{"n_layer": 9, "d_model": 160, "n_head": 10, "n_kv_head": 10, "head_dim": 32, "d_mlp": 512, "vocab_size": 8192, "activation": "silu", "norm": "rmsnorm", "norm_place": "pre", "norm_eps": 1e-05, "positions": "learned+rope", "rope_base": 500000.0, "rope_fraction": 1.0, "qk_norm": false, "attn_scale": 0.177, "bias": "none", "tie_embeddings": false, "parallel_block": false, "init": "uniform", "init_std_qkv": 0.0494, "init_std_o": 0.0, "init_std_up": 0.0494, "init_std_down": 0.0, "optimizer": "muon", "lr": 0.0148, "lr_mult_o": 1.62, "beta1": 0.93, "lr_head": 0.00439, "grad_clip": 1.0, "warmup_steps": 200, "schedule": "wsd", "decay_fraction": 0.773, "decay_shape": "linear", "final_lr_fraction": 0.02, "batch_tokens": [16384, 32768], "seq_len": 768, "doc_mask": true, "train_tokens": 135100000, "steps": 5933, "dataset": "wikipedia_en"}
Each number is 128 + 32 x the weight over its row's rms, rounded and kept within 0 to 255. Layers, rows and columns count from 0. Numbers have three digits each. The size before them is the row's rms in percent of the matrix's.

# layer 5 MLP down (transposed), 512x160, rms 0.0852, rows 326-369, columns 0-159
111:103135098166097128110102142179169109110082157075139126164125128084075060206139148089126105181174031157130060118182134038140080113109111100146135126100145139071107126102100092157111130133132093122136134149121137105131177124098135082125121157100163111126129141119163091157132076132153194050136112107119150122137144071132122157084052117141149112148114127148118108156125186117124149133180110179137154141149157117102126118125134091190041098116158159116165144118067098167130100091137112
093:078106075101148146182140130155097168092162099134160150156100142133093105143094119116147107190122209145072173160103091111158131072115101068069137198131134123092144087101123099103106130173102115153089131118201084126145141061086143137132144086131109136110097094112124118128156115125105117037117130170120098097066104123194162160076146073161106100113111181118146177133121121138143129096145055154067107182193122135159144128136113107078121128158106112111094148146129180152160143143103144
112:113159103206113128194120189172137130158065138112163149136157168097124170141164174071112115075076135132143138075162171078100096132128127137085157163129114155114098133154166155139149177143154134156149161135131139116132105118106126173134140133133160119147142094104119127136185103151064166075114131074161143148226146166117178170163133123123181062108132143134137139142083136137107144152174097165141161174120086202079142113135142107166157126138142184181088200151107161144148138099101068
110:129131119140074137158103136141145107128110161084138126091166080084127172108162099128160088133128171130104154093138113114160131154068100143174124201166178166065134115127159105150131114088121171117132070132084147143115145070155194103130130179110159108102144066193113083143170094114176178118140123060090172120133154101147057151118087095176161184132102170077146127104161153106145085101162059144150148101097141130127165126146127100111151133157101117093099171101082110196150141120200138
103:128134084170099144094068139148096119113098156072117116149126124133141062100142169089094149111053114141136140142149202088079146163121139087173156037130093159054134156105200104150091115104136112109142111134113135096101117184140135132102127160160040135100128140111093166109107125113091148121180126125138106146128116152143125118100176205131163102120089126103141107106138131138105101099115139148109187071151159172124120108091074117050053145145172169149146125129150151201115170147153148
105:187065178127113141092106185158102116165108121166132114170085086089102087145126162106197136148171160098175162128088220058118145133122177127136102191174130156075148067149074165143199115137102115170142081162137099134077154099108132092089087160162120135128176134167095116128123112113104127138130180119162144111128113082136122134130132175110176103180154128091096112095134126112119110132101119146074129142137128095194121162131132226119081121095114102128126085158087136131119091127130160
076:096127131064128085138169136117112129129073112135066151171127187133071078174136171094149159074133146172189158128133162115081117112112147096127123103190106120098134152145145086166142138129109118106193178125120140185119152146112123121101122142165181119112113095117149128148129098116165036143115143166152126104116167157118187089156143158141147178146128128164123155106153157131112177105142086156137119105223193196146151138123165121137143071109134146137113113197201129136094119175096205
099:189163088157165115151070148076111099066117174151062121126202087105137109124199135144101150126128112111156126114138098151163116117111149150099087108100180146049118114088166084099147105154071121080108101059154144121070132177101150134121076103165161142097093153104116196081117143104100130113127132102049121156119111099102084104118176135136177108178161178081112148115111120117124144130098153107112151146131156090082155117146185122145169095120082105152127181068112134167098120083140106
117:112138077074143093078135140150099116133128159107120082113175111137130085226155134090166121123122139050109095149143082074139028131089116178110085193166109101122107163104146150147201125139149145172091112116177195143124107163133140153172133119123165160148094150136136128091156163131117118112101166133141099054099113140105130152129134155170126113144126087091135173120128137128172140151142092174119179182178118104096089197108134145116177118110159116178178117179126129098199111133119153
099:005116136096116147106121149109127108108106169110099152141231091116089110131074143128120182112085130155153061070237113115112151117110147140098131074107193160141105130131142166107095125131152142150125111149161170139116165142098116092133122122147129117138145171159093170136112166170138111171142130106090101165113179127176117131128137143193173078110105135203128175180147123116146129146138109161199142138104077132145186109092126102086133150107122117141099092160119076173136146149113155
095:167039168166140124131167113171120095111095163158155086100091147116137106149116138108185131139093131133126148105140110155140156100096176164148071115154157077184106125161137182140120144105198117116137106095071132127056114113181118138162133108138125149120107163110121112146098184092082089078124105163140110066038089114138133083151148151128065154071119125091124178182110076130131144116145199114149112088133091157140093122116177073111102135155093101091140087088096157147164105162143075
119:165075156140137116057097106153128106110167124152176123185137108098109082205074130132137130111092113081171144104084142103109126135089145153111090146137135134129166095145116133136152149159193123113152120088162078129073123160087164094156132081157076147076137137159150172120106177138165177069065152157101140127145111109099117112106113119179084106100096131076169159147133086106112148113106160161173149152031123116100150168074101222103127155110047104165091147145123118123138121118138124
089:154093087017156153203111114157153130086177142160151115091189177101103152121108127140085130135125108200150132175116123170083118131118136145138044162117125101120086113124180093121085149102095153171121131110125162154122116146161129132155138150086114165113152137146149157189113125148158062150160093124113101110144158125098031140110141141128114165159136130157151113178123121116135104208146119152161110177144105120195098097098122119187182135069120067134145103110165129161117178077130133
106:129155148071142171209128146145116121149101088131079153134111135099148151056203159068114164131205101031119150134063166121086057096135129122103110196065174135160169117159154089186167078110120123097152188114103106115136140092127122192149153131146175105185071152119131111113079101132110156093136178119094124132099148116134080151117192146096156080118100162129105086182094122134098114155125121163097094152159156118128122098129176130113129142131138125140156114113131128115125146161124137
096:208126138081103147150076125105102190153160168115141078158136126085044128136111123117091114175119120108101052119149138144105061107104135155117155158110104171124124144148117076098112145125139110147123130091099098103143119128135153099168140161154078149078156150105115115185135192139142134137126123148037157154163149156092098072091091204171142153181173137146135185148122145154096123163193124160162213141130103130104151124080120130140101092135120137177080076090117167123166151131122169
102:105114106149140115200107100085108106137152107135136131143078125124081100154147084201076143143088106107165103171128121071047151169133116078126149132139155092132130123137137134156095158103115140062116137166162110130131111157176147102168087107037119159083127115124117062147133141127133118092100119089062107177125156097136145135154132152092156103085051128116095107112109122062114184128195148121179112146123143122092116034086110134187123154146141169080118081164111105122136072082128125
085:123145188098120153049155143101118097204123199116123106126110162139112134105128134117102145086151160189101153129135148132128087140081117172175111142185135108133144172114103128111148083063131099144143155150107102128163138112117149152091106097178094141184180097078137122169103162149173062068118125126166100153079120136164092114163174166135129144135057158122096150139078095154117099119117158120101120106191140114176126098075152112087088129168059171163122075080150156165118130134146205
098:094125154088076123102152092168149069076123160167103163148112110046133125105136093119136176095145148175162170167116132155138138172188136134122101143108236123108098127147096170148170117137177150133109122138079106127148106181139142123101163156131137178126190119175180088123126151118089182107153142123116104095140105155077138114142150141116121100172138116064216151112110112137084083149073097137184140184098070172157095122134101158100145147107128140131124054136112146101131170101097081
095:110115180075138083071159146134118114097060177187165093118161092198104111152096121112191134115125164116109147081092144117150150120117076165147125116139193133149159122119148093140096155152081105120152139164143087158122144093128196154173146089134154147126108116075063093112055102135148118121167155133201160157117128127111137138132159122081157111188134163162162132182133113170124147129142141178102109088145047118149114150131129164090173105225114135171122085152088119177104107112111108
096:137079123121052134186206134089110065113153108118129059164178120113058125175102137070147149150116100126134125113111143066117073077096189112084078099153170133139150106168155113067160116085127142159129131061093148137142103136090192144057186151160146081161103130139153106136137135083097149144157140121102097153159168124170110150167146184124152198145132158127099138115102146127136133177115128142109132147186140138115145127109119190120135049117094161170112080113157102131133143116111136
097:075102102074156126161158154126160111156133094075137076144138144097096053154135172126104109104150160191141085138151126147145157187105165098138079170089150107078097116126133129165149131124112143137171093108180158153146102064171118146103051147133109149068123107134143142121128141161116159103124123103105138077119128109151088156123136103098173123083106139166053100123156129169128137100167092075091213113116143065119071098152116147137061088095150098102180140151100119184120085094073162
101:072131113142135135153087140102103134110110139060181108132165068119074135149141155143182185128136124054128138089129116092185054122073129147111071167157138116076107097147096142134120118097132095148068123129080184082100142118108178136081133089167104092133095133104107130071172101130180172185138149135156138073126114057177137108140154142149168098102132160129126178144044153153169099144143092118124105095140059098121141082113120118184139131150068100139119160134135133103175125154163128
091:161130136180116143139096121088141131117174143122194115113184149169106102125202107085126081161097145163125124178087146095130138196075095095137135058142177113111089154084159135181168156093099118170127160151109084138113113083110062141122147112108090169106158101135150095088155112158127114110163118081105084164133119120098079110100147159080143182119164111060114154132143181138153149168153133175156164182169090185161119099153151134202149135178130096129143131093126092105117160134197104
079:110123135160091149150127143179138143129095168095101154204185091115131091117101149128158108114105130099162157141083151164123129164112141159149111068145106146147164084115156168125073058162073098113156173117145095160135173144120069134100131137131133057104066147147101167132111059076075164108098139190153108092106111080082157119159106083158061076122184069120070107117098142094138105086179123120138147091091123125082162109112120150169082147113131146102118105100121133171069135169149102
091:198143116111122087072091120079135138151134111174092066166140106103120131121091164104161160133074143146115060122148095109102126099163054174174131115099143166109075114181134164143157156122106164141078099103123114142151146137061115108125158146196128151094108159089095099209129116165114124155147152107163110112077182147086120085138073109087116160111098102122112126124158130129081148099133139091090057157128125165152187137100139068145166134135154148131141127213170051108090140115114113
112:133144159116161167129164067133156084176123141128143090146151125104091078158176152143141101161079227107095146178142132154100089110105133147101146102129086109170159133153156130136165163100088086092213148097178082098073155109163131194108108176125119138080130047115130091169148146068094136147107126185090135107086118122109126123137099166190141182141137134120133167147137184090127173097139148180145117151159097126172117152110125152112142156114122097121105103155122195078167063116140134
108:096136125116135175123137061115112109075099120140162149139129104161135111158176115075145149141143119115162121104162086151149109140148149123102187161120062175156035137140126104154109153140110163181135122127053172170145151096142077130153123117136169204138093098137122102093102031171121161133101142096119113100133138094133158100116091065149179141134125096042115097145201140169117091077127078127151132136152077139179079117113172116186163158142117117139147082169156097150163133139150098
108:111143122115123137170153187128116091117146093151163085101104219115152081090150149089094120158123153150105134092132128085099107156119038090141084125111137082121122102111132111132154180132189083178151143099102124072129159111137133128129125150156152163058094129125218083159194150099095157092164136126131109118160150133109083168099100132161139139164110189141149154127180098072116163124207107137083118123145116139152125160155132111141050114082136167189098087083129168189112138150115130
086:095081062095133136165167109125101131141136123069127076112137098143151119136164138120104104080162149131134139120156161130127102065149104130147090169131180124105167200111178082143107130121031150123156122121069169188114175115155126118080086094128125134066109116154131175145097143147113060032153144143154143093162081139081118170118106097107141174141149165085136112173194167122146106140126155156121164111178118165157126114095146090099176105094101142142125131142164058115188153093108143
107:115092093124121123058169115100105138203141148054127100138155074157131133185133140109136137188176141082159153133116091160157138046183084113124158106125146100126168209150089133137152129138175149118092123131134121143143125181126106135151132097092126191182121090156115137152157129168155120110152170139105124117110141165217176161086173166194091078092109102134145115100111108143126157126071091102071130068147138135170130193124080129118161159127139171165164197125128126137154122126108118
090:223136103134058104192139204077078099125166117115173080159145087185145160149104100133137135141110154120124096111147186161139075104088126110076136116137133121162090106119141155122200102151197122174077116123118095133117138133139181182102118138105140131140142141103144070136157123112162146094085163084138107153117102118146115123129146190170101146064143111142067131143100166067162215104164155155094133124150140146082137123107099160140117087185149149095130131083143126147140168160155077
125:166158132111144138000136144173130179166091162153120114133142150163127182110131151136158117187111169139081127154113148101098108126079136156075137093083138118096157131166143102118118105069123146126096174159118110099098109129170154167156145158107158173060142066093103075074153114130122154136171094146074140052072118188121095159120108103180126183093162145127094147111178155073132184143094165133107101098164145106165120118145111122169112065110131122091120128139144171141134135080130100
111:050170123212135123130096187178102165097139142100091184096112090141112124164125168079159140148172135158152117081090154155100185169130110131135102108187118131147050122159066088075098100114129075162131132159085159114073119122095145125183100132109149135075102142082129180164112114143155131085159073092093121143136117098106125085149113142105127123088067155098124130121132119190141141156162104086112110086063148144108075123136144082158109105081132098187129100162108118140122153147068127
100:084118083189098136105135074132114110133154090133169232079164110141111063099119147199106176049131116072149149089087037094170123121078145082112150140138150134066130080122140139093102108109180090149160090089130103065140110144126116080108071119103138097070073120090149159158099136060107118091132102136083155110122152126099147145124132152173149123137141175139159092123117131131127131126099099094142141147069142157095104116128104138110194143106088157150150131141142097163099109150155134
090:108152116113144207153140119165116148150110147160114121112116112171159103136160131186096164133128115123171094098137157166152115135153104163167155151113070147108141099099170130152156089106124170136144155124142149135105135090117073093132068111157083128094057114155174121152124064072119142072145140069135081181159119049098122133125151106104124133178196129183163092086103056132111144088100146090168134213148156082061133104095150125164130133122104190169127116175151131152128187161106130
088:139156063180116147111110150142138106101130122137121129137122088122162125113168193129160116099085083130116134105103129145152112085101126114118166178068064139116074133067112160102136154079043079139138167156139107145090165124126152099141121055127114079090146096054079161139087131136221145083168113140152172133077117159151085130121147099130157170145129141146145178132092162078080134102169143111085126125067161139136175077125095101128112082136137184109129130137153073105130192132167098
101:127156168153086095112169148145132091162133128110157088111122167201100098117180150130090095132132119104160193120057109109124173131154153185158192134105124131158101142127101128116083120147119125121094100118165143134188081200161110151131139119166131108120073108135151118141144080107148129089098136165182145162158118126115137095146115154156127123195142220140087093034086127104134089085118129080145173119142073052076111117108105089057163086180131123161125147181160133152109130114129123
086:095173071110139115218121126146123201060104140125111150177139110164120144135076187102086184135085142151120074121127090161137137097129100147125084175130133185127147122114094138142143158162138128150174169154150118183109131116116133130111111095148160113146115156065133166124069163201162154107202126146064148139126164052113159140164097129088068164138141107153120138103065181160137146157189099157104140179095122152094130119099126131148113109149115091097081133072176135160108135145167151
109:148119142138128139038182128118173118153149145128124087129123125140132087111148144089154090088164145084114102149098111101116109135216209100055133119155127115182163053140118119132165114105121140079097189116109071082118127123109124142095137188118191125089151088102085106102109153123188122163115136158120122126124113125145101118068140164181079201105119093114133159135148219169173153141134109179105100103098135147155072153110100152148196077125156104143088143076126134119107124108124135
102:122166098061157210209138098160106098143144183134091170114159097085138096112116117134102157159085148110112134149094115160100081106068173153132065187101142148114124126121136122090153150100128077128153162148136134124115079136080177134119125115128074139098074153071133183154123157136132127082118113097138116134179062116039136175137142111136133027106164172104126098131098099172139125151215114167112136154128088150121106130115136087118119089145130126146093155157149139176178161116144106
095:103088126128136178165139100100124173163113123103108144132124112097115134104162165108095121132093144125199165080152125149101200109196128124126150180155145126161106130099110097115137086167125089129096077190077086175172095134126138133113045028154131148074092114162154076164094144116184121061177156098130164114173157175130117153149091129127125057146124151160168157078142139122116144080149156080131173104138162079102163106095073107154102090128149127125120152127079128128133166104094158
104:111200099149131098195133110136181106173133080080125157148100072119100141185184154138095059128123160127119107212108104106124115101142161107166227153091076101102149104127139069165101129146183085116138181129102069158082111141192159137145165124100180145135133107103108129094190109165131145160116099139161128103091087107153111135141120126120156156098148150098140134147143114120110087129170084108120128150096125073138061082089115170141113083112157120114132162174152083076148163094121149
095:134136179156166133189205096112113167086100075155152148110140142141102110219187133128101115116102134115105145139182178195112095098152191134118108088126114128132174130146099118089099114107115067113170130135131074216127142042105079137128117142132160149119099216146122118178186127135129122176137099166136133108147168138145080091100168128135128124178115153105162090096174171107147107165126075138082111135128188183149112113093095140151154138115136098099123146115105115143118128098088074
072:098140163102090076099103073114126174121130134126126126141122117145162104115130182089159145076087156168163120092114099098143164127124100081109084098092072218159103144093150123084136131100149166073192150096129146221118118137093113123124142148169127126137142164144119131185114145127148125171185123148121178095110170137198110080097112134106132169139146107204123145106121132159159109162132079156112135142204078101150123104078119107146184057145163162100121111131207122116092142081115161
# layer 5 MLP up, 512x160, rms 0.275, rows 327-370, columns 0-159
089:172111138229135164110115144100185153152096173154108143061124166097136181168150159140113145113108134063164110109106113143132124130140137123100104109106122131152144114210142137117087129094117104137131080133075123133146092056112101077104129148098148083130173104159137138133046110102113116120099139091113153151062173135064133134183136140125191144205113119196117109098120138105172076127107165114145182048110118111099107141106118120146124084095172155138169092135159123143078088109188137
109:109160183142192083124113147133162190097122113177130147114118148106116102166147136112111093182167160149098132117111091189154084106120118061121192146116185117097165143126104127122139106123133122108084115150121139147171158170103173154111168191125198054123100111176114126130102205102160134115194150125128113136121169137136081080114104131134170133095087166088082130142144219174099130122111097123099093079118089118080124179148158084115083152116151104162156092112137120079123159157169184
101:133102080130149177079116142100154169092138154053131131139132094152120160110113107116158087130196160124132122138111121136168162072061132136168096090167151152102112157165074067121137087115164110114164104129149185076110124134159152110095139124116136155088169153148142110118194069187163156115193131134081113067129103091135143112105045180162157126134132165095116121132151134139140141145143168141106115140109132149149137094094083178033100136122088152076156150106170166136145190090062130
105:098083127118127144109129165143119192126138122143113142095143120133061164115173152141149124158096147062108122132131103089112146189176031155119148106101127115093139082155138124164085141120174109092140128138151113089190075095117129097140086114155128132122152197112138166078179119128077052137129056111179156100136154053139131161112149166130091133099220111112129138090147093133155128069095142097189156131143121132148155118143131120113163139117081077174137160105173085102141098200123093
106:155097102139081134103072125174133106141115157121115161125122124092163133108121148123138143134112177082155156146132129177117099115185124084154122161116161088097144165073124149146102162103133139167133066134120135088101126150100110082096122164199134133212102113100126094145162183115106161171157179197145051103174091086123103051078100112129147131112109099137124135044124141173097099145116099147089156108134147068160194130172134142164055099147128101135122106078096155091120147170092179
086:135117106158104165060110126163157178143113151156164142083163128134157158149096110080113174110120154141054142163195108162102136138143090114168135136072166183070078099157166131091126170096129123118126191128202180110107127141095152130125146139115127146108106181167161128184124137112099197142105115106155085114090097109177111167115107138116092102095117154026185145170168109171195147164157196140118112149085151072080127132102086117110134120156153146121144103102107140118127110151116085
092:154112108191169102138171084081167145073091144183174166063133127144133137118129130183113127131107123090114173125134167143161084170094142076114150118083104116128108091119182158133096138122147136168140158112131131177205078098213115138123086107173099089124161127129106162170156189135119089136145125134168094092170132156128094092138080097105075147058139106167093115151086104111161150140125158171126125139154129123129167165120113138118197207161063179107122166126074090162137105109144130
119:108137110152093109025135139121159167123101168105090113163111109208147117177145163153119150140104133122153106139140093137142158145107083175098166188165099102191132146160123119150169125114154097138131186114144116158165113129138108139182147098175139210058075146148101179100150116133124145119081187137141131145054111157159126121066122133133149144166148137128146191136136138128152167158104145155148156181136082109132143156188112127120175056092151106197132178175156120169072093118146138
092:108080128087115084117152097130129081186131143115153129098143174114106113159095178135126133138156174118100157135145101070140169145088137147128133090135123092105121143085151170116130103065236166130160149119155108124100119159082108154142153180183208113115177111118178142134124141125135182109121161107064124175128176085164125111130141218162102117226138130134120097167172089138127145121099144169161104172134107136185153125155087151126078136178149152105090137151066148086146149108122087
099:111160130137203193172136133104183175167144134140117087117106099133094129130113169114132109159136150083125110219135169147184130120096141090128123130074130096138140112156105122174117121122087121127075156123073089082204091104162127127134074076089186132136156118119137192126142089123196113172140175135117063137121070131135100086103102112154100134136152086180120176167077153137148116131158140134099103140114162097107135120137191203161136125108159161137137155106127169092119073053161102
122:158118123153128167099105141140132141066134160136204147134117099129088125178073148117129117160115124087152211151126182074172187162150150107110132163093139122107147176173093159158145154139154109152156100085139123099100105162129105130104095056106117179119118144095153111059206113213134099122131169152146142188089105175107150130106073124141113075126156061135208123122120159127107162108104159111133129129105122158133133128095057160120151164089070072057131130130157123124119098131127144
094:171176134160148144128044131175105129123128083143052093080130161118122123087118119097205096139143133129131124155148117118091129084138034109142136142116177146156121158153068104123192126085114150142129134156176166098169131089121133156184101071105115152139183069179061117119167150135165051160109124081122118198074091156095113131115112128170160148129107145133165116145130135082095111075084153105114126160105128122150104153114141136152120127108054103112149122174075186153100145126159139
098:147103106092232142163137098107124151108167100161095164138105109165176075155123144066131157103165116065107123113103146143138132129153120093100120099061156095181148111160124166194116118109164094115096175150144137164110159165121131135165112165149134166109037141102115109134123075137122106126123146160153116070021163141186145186127138097140166101130130111129118157144181096096118168184123166151095118147140157185099098152106206132152133163132145162119134152121125107126183090133070126
099:155144140081199116154044115138102126120143106129138130087092126146111090181083129156086135164139058098059089145116133064172116173094135060115165144110125155181135117138123150129089150098102135141075149089120102090148120117119141117071184164098114104114164188062170130094178148158102098139123164175129124150081078104171119120103158142109166130134140144107123148103080127123164107101123139190130119113179190135127120169188128069144128093127099135078107045141147086163144135107142171
101:130167181097082136126173132150108115140111176104090165145125180142096125158163124131076116171106151156146184095124137158173111101141163089113133123063170117122136189170147150085168158138120103164114190087123135116136109127058157121096113106058153074105111103111197076111135111173069140135214125161204130102170186132165164122084080186123146113135110131110113113116084127172157116089173093129117103133161096121153098104127121133175130096179124088118124128101131156053097182124116123
083:098112186127129137116152108121161118112140140171135152113104098153143127134137164168168119178138146139123142162189114137137124158169078140070122123082185143170048073109070102115102099095129127100103173077136109146152204134112189119120107154104131198062127122050121168133135097136138160154145110118147089096082122144142166146137102145147065106078113110103093118066092103097109128121134079120168103145082130130065149169184159121130110171168085187196150120106130099099081066111153134
100:107158075113165089146116131115100156107174149202124150090116167094132093107076131091162156077118146123151168164114167134075161024109078150098123092151119163099124087187153187098146085124119103140157170157094152106142155118138116148127158180116138110153063069154063139105115123149099094145075110055158130142167149083190193150104101144096195119119129158158146185151153087101100088123132092161145132108137078140161162198126093110098131116137120104101171102128127129132137136136132149
092:124128137153106145145155131094137110175094117049147142166171054131141138114088148147152141146137137085142137108092091147121196183091123115118138054134122100150141108113073212137167093116151147088121136154140088093089099103120065088104093085106156148094137129125093151065145114176120122114077215111153199152098119115091103148107110108105154145096168137137143134144071134151083138053107127157117181103098122149127137141152121132073161168123126148080112092154084161158179161066085170
085:139141176148122177073152165101164134073224140141136140092141136069115151092183168159128141146120193158114109183149137158155093201161139110084068097124126094094125107164142169095142104150085160132146139163121174164125131159065113120124144171098143109106091113072160126097080170153154057133096177110160118088099124127132076129169117129101085096147143215123128136145119116059163127137133132142158114164106121120120077172125073090112083116131084146147078124139112113169133093085149159
099:127147122212121175169111109161105151167104139119133133103093058171124084137132178168113096112113078119137128113134087119157118167130116106168072090154073112139188165121149123146098123135190141186129211103117044128051085074081120142117178114164129114115084125077104140152142129094124107150097179139099083135153129124140145153083113157148137088093143172087104136146145108157171098127110135146105131064140167169126118107151142183104131137098147160150075073131105188130124096103208123
102:116117180199163084148089130060154107124161153173129144131116141132115114197129128115117110123183093143150182126143165157091092153124116159122117116124074076113124160140138088104139170149144148099147118132083134109159145148122072086087087166078187107111165081191144161114154109119104122088162156134129182076144105149101149078151133145124143124143085115155145078102160146138127119138062128137142140084109149141154106172129083198063091122061128141132169050144078148124110112069086209
098:161132098045125164192187148180056149168097127100191159109156107112179147169063210166155139123104190123075150092158133118097157103164082161171143110120106142145169101093083145171111095178094145104145129111115127105092139083144083152170108124107105113165151121137123114118104133118063181189098164095177192137145139103166211106130148135100124126162142151168163136143143123119174117130142126104100095091164137152129143111167104116126113141139123118144074159130139131193111096127106175
087:078075125134141154116099126098165098157163100212117129128116151090130123166171091128117154126188142124129158121128130076164206127171032122075113096116089081079117124129175130130148141138158113114078140146080183130104153128138166169080061153122164154164132126146111171091161185123105061139114116165135115085094119130152126136155129132092220210121092138125184112118143095134114155107110169135094125089213118120150142139166107128154121153067157150152169093111116125107147091105130136
090:124194079140119115168130119153105183154107136171137124167073148151114127176128243180186141149134080129148134129090072139091138142166141137133148133112176141140127120132116101149122161087134148131119127119171110122151159162101134091095072140196180171179162125115110154116115087158139176164134144090101124089090156152147114098133071138090125134115176115097129070121176111125109110142129137204062068090166164156145142165119113119165076075132112127115072093061157106123067168122095138
109:117119121210113113140100139179131176204134144145111123130147111159142178131123127117118068124151155148131106165114106147117153113166169156114118145098089111144140120194085125146132151140118145144116144112089108139124087153131187132164130138096124150054163060138083052148108173134169085109087185128126109109078131227092076134131102131116142112145142168141072152121081076142159094119095191123049168142153137169161155192119124094178156085080118130159129113147113154068079132110136091
104:111083139134120118106129113147083141181128131106147136116090117144110151123094181103127149153124200084099143123122124153149071176141133112183109157155137158174106090113106129092131127130093140095057094089098151087137203128186102151153098134091162170171116072125109122212082086203113136152055173101090098171151071147142132093132102146141119149124135124130156101109142138117122127146088069133184163192166120100167126141116173192132184099181148165132094122173172130145102119154082179
102:200216148168133112110081129137175139090119139082099106144113129193074095143135183109127113115126097101116076125141088178083096136084104100193095132077140098119138156138115108160118147114115163135134110141139126161157154167135090115174148106137166054119128102116117166143150179092105171117149146128159129171178138175109132102062019129135147089118104139115142148160185163116102163133155131135097136114196155109105097165045151172097172105158131104162145080130157114120149099148171095
086:141112159134176141124091125139120135101090176140116172074136108158122095129109119077134191077100169106107096098152124130134161177091135120201142048126136128171059138159158118159091070115164150138050133154107119130166119117104126106127140172123115120146150126106161106151193146111167121131122147100155108156146171181151143088140157106124112078104147116140078173092090120151157161089115161123151108138110111157120097139137167149144075043119065110246160113157097102138174120196135087
100:167177189121116137121121115155158065061092138154169148103113119110094164123112130112088136149148144125189127110157134117068083146175078136096122077108133140160120143123155165076146136182212138151154168159139131164133157109097176115093138167130133116141109126157153138131116199144118141118092101144143118109125130132150121075183083120126117172148197139125136096168085117126147154157093174097101142186079100145101078095169162108199137211103184182116088084123076146148107093114082175
101:098170140053137115137161091150158190144104147143125112146099076148144122101112172156063094176097053174155185123126154103150130199118117133134084155102153189092187120139155112098120107111113109167145129151118132108140116128133077140115157157184108137181133113124166158172127121108133112120165080129139161185130116118095172114122119095161047112112180086140180109108191148128113158058155148090203154093141127101063138100080148091130153166133150174161115131119090163158112121109169183
123:123117140133141113107134142108122165142119147202122102122095141121101112163129158105126153187119151188123153106123129135129139189120164089129164161174136127135039125120152203157193112136095157203104147118153165130165084148099172127070120182131158152066130114115118116090134164087104149148145186093076081045113107117110075127121108136097176133111191085167143152085110141114127121134068162145074119126150136120127120139151120161145171160151165144088128178226068160137090154105154129
109:092138095149154133073116110111119169117189124093097132109164156102075143152077122074072120179085140104194099089101068135134222143164112176122047077155155114131132150156100151085097120157142057163139139114105112109108125156074146114125097124122173226116134154096100210117156111192145127090148086123124102103151098091166121102117125193049112134126104135123114134120119121149118132118149192147066125060135135141146140129162095126110135139120098133157137160112146134092168155135133124
100:180164144129144159093143145153105119161163063130137107066148080099152136122160167121115090126113106119115127121107175156164114113148160102071144130133105111097105114117091109117147112131138123137188170171153161129111124136125115039126083174137123170098116100174121179119092142118145097116078135079159077089079092115182135090172179033209127124133116091141102092116075103164094115154154077198159091081126154084101157172137126160105139087122088168133142188120120151112055136139109109
099:156126100078157135090074151111047193095180156119109195146126154149146146073071127152164113149117207121130125155085106118135190105201147087119126136112075076168112132123075125128150113151121121102150125100113087089118131090093114182136107131098138122123137144194181198095146135123161148135114178194089112116091047092060112142160147170134132139179138164077150084122109144147134125164145109149117090170100126159173072146118129156137089148122151134105122123124121122147153190115103087
087:107127086125102121147179148164138160153151100211177067122113176175075115158161174146110097104139157136084148071167158156087148103137127140113103113140108134078095163176093130173145154115129113130127128136131170141185076116116088146110119199105205110099120173125123173152153120073139154194065087151148123143166180138151189093126126150149189141149154097091086152154178185141130141151128160081176161167203160138131150094142149134169111106140094156175142103135139149089160143110134132
094:054157110086112142131126103170126131156183132209158130079117104153141177086118114161102154143142099152115140136109127067104102116149082156142214097134102110140121124091136113165161156115113127160181084123103120128192177186140168115131083109116172111130093147050146161081148165098079164115113124132162164111111109074160135118082096128111090165128159075145121057142150060078118127163079161113161151181073147091075109135124173111136133151170069158132123144117116167126106163089135163
095:186152160139129111086098129071126137112181155046121138130156169095114112082124144155098083128154159101090119141136122147095156124090165138208186133149120087144094144097132119064063083083169124171112072143074215092155145118196143168133106150104113125196190116146194177120074124146077149123076152063156110076121117123099116103141149131140104125140147136105088124147159125125170129145122127177123089085175129085119173119147113133095146100153153122144177118108110121115104105159085099
112:121106080194155113138123147112096145113135157127111132135211103178098173100107123121162092164159161096100151124119109131091176175146146154120132137123128118165141168110127175152122140120117075090172097088107091126200112119052165125142097162098227128143117106165035127127161109202085129105114115109083132149165096115115186123129162138091113091082132068157099094095154091091197147119079126150153108139150145154075124143080168129093181079117140163135144091152146087141108106145146105
103:192174158103120109133156089144098102125169107166127076137089130113101108142140143116146116126094102180095137157129100077165138130190134128102114128133131105146125061157136109052148086089132217133085107101099157170142090152191129121144130137138064097190128153080144192129126150135143082146183132145140131174159104114157164129052156107155097066138200151126136109120147131176112125159142091134163122169110142137169135140128164098140117119127051139185120139080083175087142173177076087
102:160125151181149115090120144113141107136151110109129140077129117162121161103141114112128125109104070090155125084141122131199099173150119152148080147136116112179112144125133153140107063135169133104132126098215128141112133148147110143109200144090142192119138112136098195062125094099074120192093129092106093155136126157096122172085149144132179178181093107044133086121099067095091054104141137142093090175094154188119081172133146141136132190140162145102108087155147132115128141165197098
104:131085116081103129083151076129097146142143127151113118169111157114101086190136123168128130143159101155194144107137124171097123113190191117089129196186121148116125101100091131101149124166129093105161141108093135163152122095076119144109136145124177187112097113083172152055167168167124140113130174115150166126101152175143111114150096167106078066170169195128128164140079040147106116114082087085171184140139144160092106173168147152062156088122130116137098107126126128162151174096085128
090:149135122117112143069087122108148107083104128137117123040158107238081134155135105118144083119080107128147100117141109144192143142135131120161101077123128091120123133097130144098124120108131151101155156159087062086137085133079116145154131180137095133183179115083161140126074144170108212128152144094098140119079086087184196186117117111141188129113134132122113118119175134110142065191124169101170073136170174154108107110149156165119105086111097142070178148125128137106137155156081116
077:121171140122110156129099165192090137151114194125135146084107077130114112150147109159199125105096148159143091122101153161149115160162141131152126087081147151110113124162139090094100140143146088094058136181075051084126116112094178137071150169115121177055107099168132158077166127176139136149100090205128071116168171195104141130155093105183116082146169139078123094119156117095184118106105156103107129093180156131112144136123157093072113089094102157159168155134119104144119137164102153
132:134140102167176145102188118136128098164116151161131118087094202139129090102108121108134136104124145080110086200136139113063116152131123137091093155087104119168127134151128113132169092145162107128086136114130106154218125045112153131106148162105118140157082169126172149134100169159055111130121125064143081127158127080115131107115119148115103167119124120071115123162089100117212122131125096095139225069096148152116065148072055150107133151100113084106174145194155125117147115130158118